Part of a small language model's weights.
Size: 8 layers, 2 heads of 32, MLP 256 squared ReLU, vocabulary 8192, 1.44M parameters.
Architecture: norms scaled by depth, capped logits.
Training: a variant of Adam for these matrices, 107M tokens, 3272 steps.
Each number is 500 + 40 x the weight over its row's rms, rounded and kept within 0 to 999. Layers, rows and columns count from 0. Numbers have three digits each. The size before them is the row's rms in percent of the matrix's.

# q: layer 5 attention query, 64x64, rms 0.177, rows 0-63, columns 0-63
# k: layer 5 attention key, 64x64, rms 0.172, rows 0-63, columns 0-63
# v: layer 5 attention value, 64x64, rms 0.144, rows 0-35, columns 0-63
# o: layer 5 attention output (transposed), 64x64, rms 0.151, rows 0-35, columns 0-63
q0 100:549550549547516536477498443540447540510464537469458493578516545521581481537530541534517531538511485487493521521485461569469454499493414477551492447571498429564473495491482432426476519479510533
k0 043:473435499507464565553537533484494473500485441522553521486502479502519497512416507474490532447544498459519492511497477572533524483394450519421572580470538521551518495587487485494509536499524423
q1 139:545484470499489540546457528452500475517510509454534488428459542429466496531527537534519439428478463531482468478453586438538478505536541490402537502533542509470559512490490495534495441544563426
k1 044:456493541512564536499385568424533523530512530535525525444491512495565455507502495541553509441530474474497481443547487478486475487531455582510528482522507506483554507410417508465533557501514514
q2 051:461457515531500458566500495479520543532497484561533568366498529478485457540437470498447491535527502569466488474514434453529488506458537534541549492482533483435564556522510469485562460509473459
k2 116:526471458503546524488561513465616520530503520460522444477452423439536522492560516493512494473456504475488509461551595495519504517447526609476486522480481500473567512536501521528557478428495518
q3 053:500485464495486490550533407558499447441394524511473527554480504462470596454452548553518513494469474445511462554517446487506568486554543487499524495532480530483486505475474535513418434505497466
k3 098:441506551502473506485539467527436463453562495517515480554530528509531425470491486525480513584546522522477523503446459513413525518479488423605465533551466492531515462466563487474459532552473555
q4 066:522517490513536506503452500564502513516531551496532432515510521488530498557519567413489523498512512519417534522513526428493440527472508517527482466542459411413484424483484462468552413478519562
k4 086:508469484478537513449455513443606509517536496557526539447517549448529449502433429461507543467543454552529499430524508519547541500507487550539530529453591475546548533483475532555525519521499518
q5 071:459428443542424488573501544475490538487475546520549551454439473447441492465521536529476454490511434442574436499490517514439561495534543475484546407528520507484519506497490459515466488527513467
k5 083:586531519503521480507411516451534481432560543536596482498506501472501540486531417541466475463509432471524491434518480442499457507459469526529424530509491563536535494511526505537507548470492570
q6 101:561469488463576525478455459514533505513569509462510511499481574487536526552540540502515526476495481598447522493513538449509448528467542559514461537474474396432511495467488530454539438498556549
k6 048:488468481574581522527539530529493538527587430546522527463461472506490453477511450504495465482457444448508531469526496462503497422428458517507471497513576526490567505458497498539561571422509486
q7 132:470526506476485507489562432582490531471481438524448520575511465574514511522449467463471533615514561486454542546528423534476513500470492488513486525492416484543436473507522492488466529486445518
k7 046:473512508491468538473471491453433591499531456562478519511590502555534470488484492495533542516543483451573468474517420494508495523482487462490517563519498505436537552551513447498503449599541566
q8 099:431525497478437428523486538484472549502500536526502557460446463452451497520522514477501466470485549530504471456459446506482433503462439462541533491456440554566433525470506483543465513603441518
k8 071:459507529495529498514570488514494486553433455479539502540485405508496407458455528515518470516452494446507473509524474634538491470468512501481594482497450506458447546531471520556483470478538507
q9 089:512549523519445513431472431559527493530455534490430507536537536533514571542483568440477504519529574560496513517491496488486495531566504470524453457444478464470409471516483495425471455521504434
k9 087:536535573495453500530531515528559475484402503517424540493514510503489522566464526557501465447502471616554444495476459524476489445533431504541545460486481514483512478546498557490488555551474540
q10 071:508483485509517480543449567383482532456500573501576477527488517454472478488559504517512475547491429494468441454444562463459480459475472460529539566501547489478491534483487493511502440502584556
k10 117:512418447475508536534501469497557423549543519462568535429484480420476472553531422404472510471470523513466518464521481523540493504543521565459449520553542494564509490500495468525518500500437504
q11 074:454470543515501489526413478422513460472495534575511522472444513525431418450486442474484454523454515518522489514491506496525508526472542524478461540478506488498490560514498597556419456592527500
k11 123:465565538497517452481530517526418483456467556537424519538484560579532560512560522563539447540473525461517479562464493539446505516477476466560545492498475502459452504474532509450556472471568516
q12 080:530510506506511511478590476532478498464462486422444494564450463514544598478469515527550489516439524559445526552579486486531500489568449508450482577503500507531457500517448481507467506502414471
k12 074:521545430559509516460479512584511483429509435516521538514587576528515487479567520508537462448501476456569467502539462511519448523518579503523530512494504541510496524492464547591498420516503513
q13 097:553495469513505519491523495444494507543401524476512427474514439468583533486566517565553510496545420504443497486485498495533522492491469480536455530556546481447582529503490428456572465485530495
k13 092:487452404576520524527478485459471478461521505543576458462513531496448546476474451475639529511582403517494468496520479498527549490556529502524502503516539504502507523490514456534516560497481506
q14 079:446529465505463512533560503524483523520514598529500479532441443461498488440483598495501431494447505485504428490507523515424501509561499509459542564503493473475484556527517496478487441421564436
k14 098:468455487525482457504541611410453489479505525467558520481502516459448462512537500468499486520576538537519375466494550502503492485453441496551508477506598505457502464510453492492523528462522485
q15 102:590483541491561568508526464602604467498501461521473476537511494552533516489493460489483508547440504471461564547523553510520507517488553608507472484508534519439541477474520505505541477457469524
k15 099:498527498519462485566550492498411554498570502539550506497504519466443478453560459517510482488506543475484514580550540466447523569411595416545521528486493519516469504449517480484474486466542493
q16 119:542468400543539490523505480466500532472483570520608480430474495443495459484553520536533493469532433498520422506449545489510510508521469476553522533528569460485507510431514443502523541467566520
k16 099:510464464556531482467550553436491473530504512420577511441488465477460513569524509498598551457592442466523471446450506520526534482505486519528491497535566427466514542489465523487534519452506511
q17 088:404533533477438467501583485549438443471494495405453503558463493492528543476466469527403478540498510539488541522456468512497502535477516475540496443481461539523466482430518470435503524452507531
k17 078:559509541440536512479548483406443457515495540531488539571520520512520531454522555517451496480455470501498481490462515405503521540473470445555553459507499539524458545547528513439556518494487401
q18 090:524455470498534473535511499500593464481480480613457509439537509549573489466505479531536526542500475447473473535545580534510513468491470508539448582512527504536550503450472451504499567442482554
k18 121:427476455563481447506493480510454507474498479476516465441475460501402530514524493522599504500537463505522530540499463616450534525510515466519441471518524499481454520493486536522457526449536604
q19 105:516482522480575480462554443442436433489469452537496504629555499536509462515442490503484558519549467517452574485474474465492521520505551485542474484506510504466476470446514485499584477450552480
k19 101:514460596422507482425436515517508533444482555526431533552517474513496505498476508473496455538457505513459550465506554428520453525560458494437548510423477529479568487486502540512555457506541479
q20 093:490522492511440507560513527570526542518490564527538501430405451408541508522520561547499463477461571445556449527522515510436508479550450541484521496529504506564532498454455496488478475524443500
k20 103:524497433469440563551506542516547505485518466504514439423477433433530539490485433449558521535521522573483518523530502458482491490492571532420499504467504467531582521535528495553479534545467555
q21 087:519529452529451513563568453545526547497519565433537497439466508492523530512497505475524431532512460422498439508507568535459528516544474475495539542555501454491511514434486426443454527417507522
k21 129:469520452502443536566523442482477446564498528512534474391468477474489519519503475471555498484503467479465506587489509512482579445555514516539486490560588427530480514486446473457523535446463500
q22 099:460428432484539443500527559414474436469458471513552487454526511458420480435532443584476531491502466498474467479470586492513490505519488445548490529449540509458528489501528465497555526518549515
k22 103:550454480484580519430485538464518493429548539542468536459558494538471478449492503465467536451528466512522458427460588489512480534525467478516470408504444533550495459427505519540508544497456508
q23 099:473535432546507576559538534423402495496442526488573473448435520419458518506493458547496467444517464472514477535495542451527507484519487477503519491474546570473464502463441472499495454515539464
k23 126:525488506457510464474469477409494471531461558422559535503467480471411475487533479415483502482491482432560421434503577505510473527472465492478463522527531552488541495558501550465542478454529479
q24 102:471496518486436529527559479497416504460522468474488550539411462520501502474452497473508509515539577495488541598460488560502515513526465519567486437485461578497425473478530507539450555551465523
k24 123:491534554435491478489493453548493453476514407494419554556598495588490476542501514520449528551545563488527537544529424513505533512534509523508448501505459487523418504509547529508462468476484491
q25 147:422496457535437455535459551495478497506500508478552505433453455435419460498476505508473549487483552509566487468486489460491462489491498452475542435499466572536476459484513471558476486622466487
k25 107:390530438477455473513491522512472402553486517446481532470509433438485496487473545468510513450442478497534482509464459524512490475515501471442517478506434589498391519547496462498482501551527493
q26 101:568495482483453540543483576473589509591421455539519511479451471438475532512464447463452475522439514446486508465514569458537480460507500483493508526486540512485564493543449475537536471511449448
k26 084:454556488470506529581508481496499513533480453442523487498476484483448484436445419529455526465421520465502543567520548533471553505571529499475474534453561564540516557525422516542466489494468460
q27 085:483517494489540506497522505454436495477516492499505576550542438558499550485472511512487465444570513499540477498407462525530552562466568455468476438481568464448450541449544504533529493492587469
k27 107:468475529487510503459475507434520503465474550502542475526505509525585476564547568484504512465454504478498436433481537434536423505486443527522509497572433497493535477570455564446551460496510432
q28 129:503518520441531530518440504540588507540447480591434522508533520567530490553523500492458470507512487511473550454482485473566505519455559511453475461448474460423527497528527491508509378500525461
k28 126:528494532469478587512460496542590580476484527494526434419451487504598487543511565460539437489493493508490455456507506470513480511477479521460511540470516464488590438544451511465497444520491510
q29 122:548478417492466505482503530472546522466474505461558468446501579501500538481505448463547531535525435544504477523520545473471478442503434487533529543497492501505534565523467457469471626474462583
k29 104:542525426511580499512520501471507492484540516511488514400512488493457545414536422540585498419510447504522504525484547566514590511472485458478469534501525473460473561473542471524488527477511545
q30 087:446446522452552441512478487422460498468596500533396477537509535426498564463464540446550521514475518551450475482494510495483530463479512539479430500429474499502506456488430496492536545509484506
k30 094:460520587470465520514519531408459507486481502595487526542453540501480526429499418524499498511516593527461465514491513505493457451536501519534500522459543529451511514451466443468507511573554574
q31 108:515541534501521504527503503544502502547442463529493509564547452579562535474514472533446442494526520425548502550495438549501569536466535455476461535514532474493504529510521551567523417423473445
k31 107:514462509517495535482465452508456521450508532508491403522461451533574545593478553477496476472438514514488510506502556525445499462438482554495528474516521458486554435561454565519563485441480442
v0 087:479508530487500431433472467559483496497507512521524542533547477543474573494465563516504502454506513364504429536526500438456540505443534485463506494572530446463519515579529535532467516453509481
o0 089:459453493494493524551539501407446524479538462487489428467480553497507395525488443497449541500470481600462531482543462547449503516534458467489497537449477561547541477493542499451535531533451486
v1 094:532434469489510514494454505504504493458503505588524527482480483462467448479599525552521511517544428390529483454492520490528475509453487455500470490527483433504483507396506463547491415536529454
o1 092:522579514454493491526508526517569556511518477515493492588477525557498560475429521480476453527422554553449568522530510558434522495568482535426527471490504536522473534553507541464471441481494478
v2 085:547528539503463461467467462499501513525476474470556483521416516430432524520507483467450553487433558467507513555402488493512509527518568506534537463455510587487543471522430443470501472504429488
o2 084:499515490535540519543446521519476527474536542463480466429549496569573476501553489492573479488560423490550474461530522479477529510451448503489479516554464361433496492512550530518493472466530512
v3 088:503519516502531408500546521547514453519469498524528473548450451592522474471500516420510510504530503486512488568503477475491523488515563516442503479483506481544481514642489505450452533449408473
o3 082:506479436558525581490541503470390493459537464479527496377542568479506489523508508558527454486497495543510486474498543455535510537528463467541472500486496540476512451435527452485587542512476514
v4 086:449418462480499448658473529534492502493476466482542497494471491513495557457442479514560475450462495539506506472407521500543529490538439508466517544502487492467520509475485476551483517528586532
o4 083:561488567478546545427534515501477470505471461593385550578544515505458497461483459524429495528497514532481497539566440517501446529507529519481460504503518481527483499488538538543518410496531517
v5 096:522494506482508471433494371463485466511522536465450515498590529552497573496538456579499529473512500473524486455530496558497563499493520528514471549525525489593540502476494511546520453553425476
o5 091:428466492530465447578440557498513522507484484495574524481475496455463435521488524466424509487520526531470482466489479517501463539493454409459554426461434496510482559542515569554461547494523465
v6 102:526525495487502557450479554495496475611455483483538484523434492439486511469468403599534497497464438538576487491559537576513511509453492462507520519499452534516462472536518536502476464473541455
o6 099:425483524474479464521520430482532483477559472486456550517523528546539515531532545470537521479519496500379531538446459489526473468545452520533450465549559471497449520511516543550472606532484451
v7 099:417504470481457453576514477536499582490472518491503509461467478470474536524470403510527563430541530442442499518492503455467461522495600516489499477471464519454544449522511522442515451504567467
o7 109:573470515520595528439475497557476428524540469438476474518536488523532425549492509454484482540500487524523521492532480498539537468447457495470483543534496452545487485487536495426589550435476575
v8 090:464514464537481471443561468518526540495569540548483499485503453505504563559530455526449491567526470416466502528562403550497477535471507551504462448536549487448476518499500514494523496596450464
o8 085:506522507566478481566421503479461512532508459477480497513461501476475402507481565513508535444501491561536500485450583485434515487519432431509537500479483572504573485545474462461451550431484522
v9 103:580534533512533450395530448463491456551558507499518489537512542557559523444507525515440461510464509552551492525516501591462503506495524561491517527505538491538464508510461490530483493562391506
o9 111:369490469573442508580453539448476527479467474514525515414505511488464515491507503531528524442532468493530471460472500466509502508506438433520526436497487524454496529546514473580431521525533459
v10 080:548523534475492558543453528528494535569461491498553514533520502387458552468443452455518469468462517579598462489481493502547539507475508489466551510482559509479447463566495517529452467540474474
o10 076:476472522468477467472513522451480480487522452587446495493464531587567538505560505553527560478496432546419547493536516522474452466485463572534451496567472505472514553503568537564503516485518472
v11 100:486531494461508485492579508490509565447576534484469509501525522527504483486594508514565564515540529523546497496424527459452450459473476429565443495452452477517497471442552469467543452540560522
o11 095:557511480527527546503428481596594490549496492474581454460512492474516519451496545478478444507424501431482512528549526506540544488494561561478548567514560565497476508472460484483467506534479509
v12 103:518500497512484534435389485527493532516568493533480538484422443445457475510618517584457475487520444435498492442529480504509501485436547499533473486567497525531509510436499487505499465494483458
o12 098:472547500506465498555499468496567554523519534484522449583565515507531504551449487442570563564490496531417532485480529509443516495515428512440526421479454471498518516542462527473442478432484502
v13 086:518532503610421481437427447493523594487484495448509515478493544451515540517514506506464574479454500506444508533463496450492513488521540529492584483496547539555536455428553506504509498550501467
o13 079:479498534459505523556455517458500462512512507484499438484502449516508472464520504474549459481600511480492494411511504527485540464465447517453476534466429453488525495623466553521434490439435552
v14 083:497622560539492545530526541499449551540510451437440520478521533501512512504486501412474488569559529471543463482534501533497512520429460480520562541467536445420505443479518488518488453505476504
o14 078:474439472453494447481486521452519469514528508539592431513472480510493503442475485561525563428487435504456505563459488495469502443505581479481463481553494546480490567528477522482503589531564545
v15 096:495549460549504513461506462513525566474469503481517471513589535454451574525465498581443549411450560521550495515530524524482542543565472532508464499500499515522517476493500472548579433553498452
o15 097:485446576457490491560414522427510501458538517492497556486433494508497472481542502451494522509508469494522515404545484503500451496480415488489539542513466502495543549519541585490385518507543506
v16 084:476423475443466538512451548461512440422484566539525513508504495501415471450488478516582532530514521500465445544534506514477523513518553546453523493511477547523526503600496549457463479461580478
o16 087:546508496470493484536577473574454475540541451494464511500489528520574538583501479463440468505457545525526569491510469444507471517533470437499508507522459433544456482492614479502563498475446469
v17 090:505522504482559513481517528489497581517520461402538470545506495507518448444466550609490467519446536518524524534546526482486507469553429481470466539454506467570502461609496459520480543502533512
o17 087:479469518482498607528476464431495474455511515575540510532506549494465574442526485460510535482501440483500510473432484509587498554532544500513541535521527568468468566439571523517474467554512484
v18 098:528555569416488453494454465488509480510487489401565556479523524459489514465434556491481548497423490474502456513512589414581489491512492473473521523465544533537532449517449502524482482486509484
o18 098:483444437530518503450496481490511548453488507538508464499484501580549556497543464459534488485555492534498549471509426563413514510451519494476507531547423463502490539510624561526508461532468479
v19 094:485412492520487503529508524506503437437533558569489550469487515470466466484509455437593550539441426422481452488430541475546469504523551489497518502484463509517509571470450525517528464502559492
o19 093:552559495459503435493540484602515513536468519502465490529491515545576518515472533505405434510504567555494532533590453498447524525499482461487503468533521476520485450540572473466517421477477479
v20 099:516478521409529496418524501500517382551412501592516469525553525477502558437490526433473525487495521586475504474485532491480499508561463480471466501494488492418503529463512491508496551496468485
o20 091:520499470572461465546512565461516527466516496430496570445464452544494501555537489532512473500505563440551494516557490547502460481485495561531470557520486551554454470462530537587493460558490425
v21 085:505461524478546526491565523439466460452549471478510477489518501499467431428500571454546487525461551611493533524516523532506434476547448492511504542486458507536466525478456451521542588474568522
o21 082:543528490490494515514488473544597500540438561538459548491518514507491603520506457516462473490500516430575480499470478456557508498480576506514494509518511543470490498462540499508450419609519434
v22 103:525533515573550513471467505544483488441491544602533534542518480564517464436493585487556460505441471489551482527454541464430557499491523534468525523513465498442509540532489534510491514414557520
o22 105:430506521429431531512560503465444500494526487469501483464514541472538523461496429491467515498484532518474493501607463432503473543555458435531504465506539496518499450554511441414520433570482499
v23 096:483455457493448500515447453489490505480533476379524518507493511433439559509542481502514569474454495534538491510422460534506565489474466447503541490520556480515519450418523489554524471563515426
o23 099:537522573459515485558467514500554523547494488599454488504550521536495448496516500501463464461482501509426490454528498564436473530513524562457461548501443497486522544567497612541441505471509535
v24 091:533453456549533428552531568508494509529453488477554510508491453419495489523485499484532512453484485520475531515468511490543436484523507478498509498486498486657452507491464420560512563576485515
o24 087:511500520500552554478491455516557506465455491570419550506482546556507523473492550566479428536578478481538486476505533553549540469458474583495459505457507538433572515472510534486465426483506478
v25 088:534480529448508490481550523500433571555604442473510542493403494406475449462502498509520415482526503496548534459437546489456415461522510508506510531466499462463484455495484476505480540514497504
o25 087:474531501582512550521448512535571469479448510549484444540551511583535559520515485512507566517491437526462496525467488518552556468442550588468476472542540544480438513486494454473488462499560531
v26 087:510538564500538498451538480488497472469540485483476537529558514549485484469494589395497481557410489460583421569484507536526547486469473498474449499478535488442476557558473497495491493470457528
o26 085:488485472540445470535509497494478524516465551543543432419466573505500534455520484545459533441479476515498512497545507470381473555556530448565559509552523527464506468506552481501497501581528455
v27 096:518520508509478475417522432489476530457581461409466508477525445494500540580530578382478518454561521543481517473472467483503547473540504547506525493511526488552483494506519466488531526538430477
o27 086:506511460556473516565447556484537500497494548548574496445499479474483490505532475565487527519534489502539443438485528498477492472436537542487523509418408538473568492469430540483449540470470580
v28 096:521452494523550532472571523515517460471464462576495459523547542487507535546472538385499490450455525566574487540478486531544531496540470555492470507533519519511424580564446476540517481518481506
o28 094:513515512505451440550508534480473511456485563545430579453421531498465531468526515591474517512480483526534493454548507465484423511524447523571520474520482521446556466438543458533450457542523479
v29 089:525463446562525514550404534525487554409492506499528522500525508462452475524520577563501557417441477446471463489499498420459517494450538462514511506574500472501479517513540504560482480474555517
o29 088:472515572382475515481566470458529515521504506569467464537486533484518480477472451461464472550469486533452514437575506571499509463542429555450509547444514492520575494481511499436491458490493482
v30 089:556536510566514484441495437513476483438526513521563488532519484494516495474549574476508497572572485485472488503458428464439490507457495440478562481488539447436503506394560523514441511513485456
o30 090:464547494421451559533485564430526556561538460491523465453521465532508494458490463530502463433436525491478487499492564548452545471536531510474461552466513559517525485608448504482518512503440507
v31 093:492475525462517526514504479470468462416438535522538513542484491525450512487481466548528478552454533412494490542445431467488547510492473461453480533467502495404554511560508499483426579432548525
o31 096:554515515438487505536532522520442516532536477486456461513514524516524450472532468475422512461459497520502500507533548537502468568572583456545495532539555421532466474506547528470607440547507464
q32 066:522467473455478526519480454502550509514512552551452493455480507491406520494552437534513428467553445580451450478419513490513474562452527477447490526475447535549518507443495443480559465490524464
k32 138:548489453517472572538515477452516548559447533475560453424445456474506552548504524485537439439469505481493471495501516490496535462505472555480581544540531468497515555529435451467555500428525452
q33 135:430518518412483426451498522540507471452532452519433544559510471533511534470512468532461540540531551548499536524439463486496454477431523473496460487422466557538471464508537540536424491528485549
k33 073:425502504462507447509517481541489515414474487547553524521514490509456532444467419501451468521494495546549540489488484536519495610433494496540479467446451579534429447510564543526505535519487519
q34 090:514527474512436407467499490539514472457491501425479506516558509482429508517544486573486455488554512541552554556505482457486490559440484448453485580485463506466448514537516592521481510484563536
k34 104:525411477493448521502532477429492512504548527502452540494531517501473476571566573495525492467501476582468475510524528531577476508610542541462481536520517428500495505478459510491570461512443449
q35 101:400499486521494404434513553570473518485502492532492526514532523555525513413464482530454594558441505482442542565506519464503451470481528496490455466465486504502505455559509523516423505487496527
k35 130:503478506525491435453470539514492513437469490474412530544549506543451525504502563554468489515514507531527584456512474446465491544460541445448514566477490496466425505492558582562501471525563539
q36 067:551470479514523542452480419463526457465509546517518477416519545429431487490572466467555483448518426512493473456521458454489492544565483504554511492545474550494459521406477478488530532489538542
k36 102:531543482518481515463538461466493572494494555507594467469498463495500521496489458508549449487552497461481437505497562523493553439495482517496556563530571444512524535494431438404469542445543470
q37 144:435502523418537469495469511535494473465551453482462578520520482520489459520509444510468544515560533557543536501432436468508477546438494499551473459445464580526406480480524549518450485517471530
k37 099:463473507479522438472471529523474472454564462555476577517542503517494531557498461487477503547515475568552533464523495533545497588498506529538468502465472584545477448449531569584483493529504582
q38 075:595510536568525516542531503487481555496502497408549547497500500452454484498460525453541473428552443477493524491517507515512508584579506475491540490500543472396470570502487520554546529490514472
k38 092:514540485495469562542547475470475464598506558490565509517443518463527532552544516475518457463442464498446468478482521453517513483525500496460516492534614504504512522512481512413552483514522388
q39 123:464531561456497500474488486566516472443561463523471490528546465504470455513462463549461505567558569543533530490475435498466478522427490473516467476448419520482432469511578525525484509528451580
k39 120:462505495525541404492487491567485534478523442498453570527527473512495561512484541460449527518554506485461543504468521498498493575530536484495478503418484523538390475477528546603469452541529490
q40 122:553498428500437540527497484440505493541513577477523430484462481441494504459513527504523465482451480439463475527537569492519539453547487514510524566553564453503581482482457465440560550459506453
k40 108:554557490529443558499550482467522540527476532491562431440455507491504541498483478490531468470505492471503404492498524550460529432498491461457549540511572434466532597484468439430500508488513467
q41 080:498442510461553520425510531431482487450590494494569541466483495518439503509540455503563541483545479536515498491461488432515476567505542504585487490427478602476447479455514514483502493518544487
k41 080:455447532443451496495530456493509450462495520471485496489540503527532448431515444435499513573494464504542485501509462512459513540444448499535430417538502507576566461413498469496553523524500574
q42 116:553534467483458529514497475485592505518453569527612454454466479481497541482453520543547429498496472494433466550541540477473497457510458482433508577515547455468558531510487468480544502451524500
k42 108:501497523535470567522560474453472578463463545490571469480491519485479527502514499540515474499509453477448391509490531537476542405511466427483547507539549425470503563524472435443493539495498488
q43 094:523497520526577550496472506517533458474489488456559526486532538501479414548477442525521502443526412512565521513484463454537509587501498495598453496472434504431453502476552530517556472476510535
k43 065:536443527599488428479474530500489536465518517516456530476512528524497573518539465447492589570525548511498504416473481484505415508537550505554489549498580499536470530474463500533520469450509551
q44 099:390528506471522508478526532443484569473530450509497526529510494479493548507431471556487493490534535530466484491421481518415485473458539399472497457429477554493459476526585520545517510530472520
k44 098:455477538477550501522582528494431444499500445530439538491500437484475497457509472532481498508485492487527555507466481448513472585472478484482486448458394589571426484495470555557487513490507477
q45 111:542514449510456471497490461507500477447493537505507497483471556512464502465539528519507496569487508436487452496591566525472454444577409509598525556513526467498543513416507436459479484461470518
k45 099:542508573504470542495493504514544555513509548510582452452457505481531545516470538542586429484498446493448462525542512434458528517508525496485536525554448498474498590539458491496479568494516591
q46 114:422483522478528470451502501531488474459542470518514491551551492539490456587491497532489551510520496562548496498447433464462465532440499473504480441422448564558409466506536520511458484537492578
k46 107:462477489484536434478456525548462444447496462513467577563518483477495499478504460483447519508531548514513561514499470521581495571493532503544473472465469536505444413460544566603482475519493555
q47 080:551468517535455414524433487516586487547497523550510446501496543456453472520458616488512505542453497551480562491531547491505465498517474507435539523476547491464526484535485481464444551573458490
k47 080:546536460416462504535526443542505508572479453386541496492442487459516476528504524500504483480496467491476523485523518488477588463542545484450568491522535445448473544534492444482503416526559475
q48 073:531445499485468466519472504499485530520517593444459454518489462488554473462546540522505532409436476511481520468498557480515502510479520509446536453516527425473502431515467461458615443526434529
k48 084:544505497499506533483529532597547410503474449497568485506504541514484468501487428447484516547577494489510483490464443411535500524440526468492371550476524514501498533472534510467501500551543497
q49 108:519487536498557472463461522566523482436539455554457539539551465510478488501516475537506561504565507559513547488441478421498477514439544480454476434420436565488449475500545482558477515531483545
k49 134:440506520501567492485485505526509489451501450508491555573541500550503471496464449508439531527473484518520547478468437495523500588456494457498450462461451551449430452506605549563503511566479518
q50 094:525466448525453544468526485495477490469505526482503514441466481507504500480483456456550484480483480479548438532511501571492541504529406506593539573556486477575508495421478512441492597474472568
k50 080:482529557488526435483444420502557489476500560469495527474505567483504497555462555496465528500571495465464408506514537489447474435502506501474425488495445449476565523560486469516454466539502581
q51 140:440479516522537484443508530550481465438533491512512523512546548530490451513537450484480546522557465540541519539456447499492463557471499492594443420493443508488389487512559530529455523523493559
k51 132:493463503522552483479494511545489458486515416501499564583535487476481485557470509495474544539490525528512540448470470436503488570455551507557482485437470584480410457503564548566494503512521568
q52 114:465508582524578482513438518480451461502458490523462565557486522527452460507445514519493585521475490523563517448440489513597492528507464477514546475460504522453485444488554515593473518547493529
k52 109:469477489521521455505443457537492471451547437460490550577529444476534425478475501459439517523473536491511534492526475486534470496469526508506488403427485582561413455479538557523503448521488514
q53 085:538506472537509489525493467583562543513558537511528479427543515490471544513475520503581503474526543559484496424513524455482483487525435482444495504507414520379488480543571461474506470541494505
k53 085:481506572538529489479508489469534540437483476468501496541544550477468446457455589548459496465556415449467456474540511465500477495475582462466529456432555447456494527563495486529488499546528550
q54 126:502510448513456542541543462495536508541489546490529452443425514493525503497481511480511432462462514514434493545533503515474513444532508526436538561569575419510552557521416465447532520456507447
k54 155:545542427523464530505507494483485528542473575485532414469466473451506574492515518469567454486479467445504481510500576519458542419540489502508555525574546466502538554494456466420490510445512478
q55 113:546471481479467568572522452503589520550491543472573432456488486529516543558533540453495459493478506524446484462503544504509479472499491481443555545521554422489545502541522447452563424505502506
k55 077:539451510535503528497533519575508518484544544522584502373530588501440512436505438466482528462515483487495467512485517417521502463496528415500456527549530473484512511455471434453499480480480487
q56 095:555496507578469524482565452433456491492521548489475499461511526485470509497570458517618491469488430464526524485534500514418501507487517530558499543542525503435525569476465552492498569472563523
k56 095:510517521495591540447560543428551567523546561437518505520514525538523442511456507519499515462472511498476490512455545478536473513610520522551445483528544483510543424494484414466490548513515515
q57 102:502460507511481528536455472418476445553461482475453540532463533451445512475420495483477519504479416494486577515464493504535551516594443511544514523457552592491516457497474494537455566489507524
k57 092:484553516501504480508506464419494516508524381447485535430517484486484426570518560459485512469448538548521459448539523518497479497563495506489500451488454526605451477438504505527498523524493431
q58 069:513525508559474505575461476470504530513459474508403487489495511514511448543530487543457503462499499498421498440541480466462510452581526459443535598587485437510508524496439478448519484531450471
k58 085:525509451502469481441469574521519463527538574517471456425460494498499603507464533520529435449531507498580513564502573513456553460552531537506513495519495484485546578452468538483509491502529445
q59 077:498503390532452441489532527561523473480487515486495462480472420551518547471483507525452455460502522522500505553475444501476514453453468545520500479598503434590475508548498534473532526474414525
k59 077:495490569537540481474539492527498484530549492521540486546602514485432474557467458576530400548521539471523519454477564537440480509492504451521526587501471497421470486536550510500498522500533536
q60 085:443551479466420482510548474499522500462553486504508491516460436525510602477460474536479474453488572558441499563458473494477553446499483484413500577481494506537449496540490510502476547506415484
k60 103:445549503518508512500590464547432427455507478460504506549571515451437502511437469516515420528516445480555507506480494530428523516504500434507513474522410547499429486488543510540501541550511523
q61 079:510447500571517503457505491512514495507465448473448499509494599511419410546477580578525462545571514466441537505490498476470488447538539438511512556529498520450479532495480482489483488547549442
k61 098:536505467473457424466445572490518455490580570516451461459447460535554566436519507507539533492394519589533534500486526498417504499494523530480468438535497480491528517481522535497523491476505496
q62 094:467540558429478528510542528445422542526571511478500499495580523436461459530597458505514503531518536450517431439521550527495486479502541496599505524520519504516487473469467554458478525501558497
k62 090:527486439460499586529522455490515465574560493462509583506437553478584531472466493434476487417522466504518476521492493512542528573528499499487560469446562517549518496440504497488531439499467533
q63 106:522557436554484504500540471535526573512529558525477500475554442518497448509589570555499476494532491525462493545435545457474483529534553535446489445521512461410492464515531464482505422527539489
k63 101:572512432432560484512515551610560520507514491544509452482499553498492550473558495490539501539482486517482460483520574512517492550454498471414461512492493533527575510575530476535524452467540458
v32 101:481503578511574451458510560456461526502533484495479421498464478452504546465491530428534551533469517506563491532497562573530506471461448515478429490449490486420508468526486484465456525533414515
o32 102:450494535459484459516515472464470505446540485452495578453557492380420486503501516531459493521529502536496406473463491422512470502475470525454520473473487561518449503402490468518514519522491555
v33 110:472562480523458505541502438455512490453556489476508460501547466522523507557524489501557478527516535556543510612473525524409509467418520441505449529553475439472507486497546492487454583518506547
o33 110:476443515573550493443530506558434491411463506477547507463553545499446480548505477466504531500574460500498481481484514455487484569509486377532490514530508448418471509528538480528451482510549498
v34 107:514473463484492494489477531484596449521500492536490531479476432504532441498520481503453532462503514515431536414516465475570430480535546595566473441477473536542516481532473467504585501519451448
o34 115:539535462431416509522519479513577522513557451518483453485465386462526557469490499515506422497502520539468583548497508523463534444467493569467494566506480496523517503511513495462532541492443561
v35 093:480515517604495445447568443522502525565530472461490441516536485408529483525497476437501572428470538456485502467496481555463503492500506494483483458539427520466473544510472413533499467524480452
o35 097:475459459428438440474492478481533542467543537481559497506437492509486490524532495486520567498436547518439532555479485448433445531529459507532546457513501586527466479486446442501418506558490541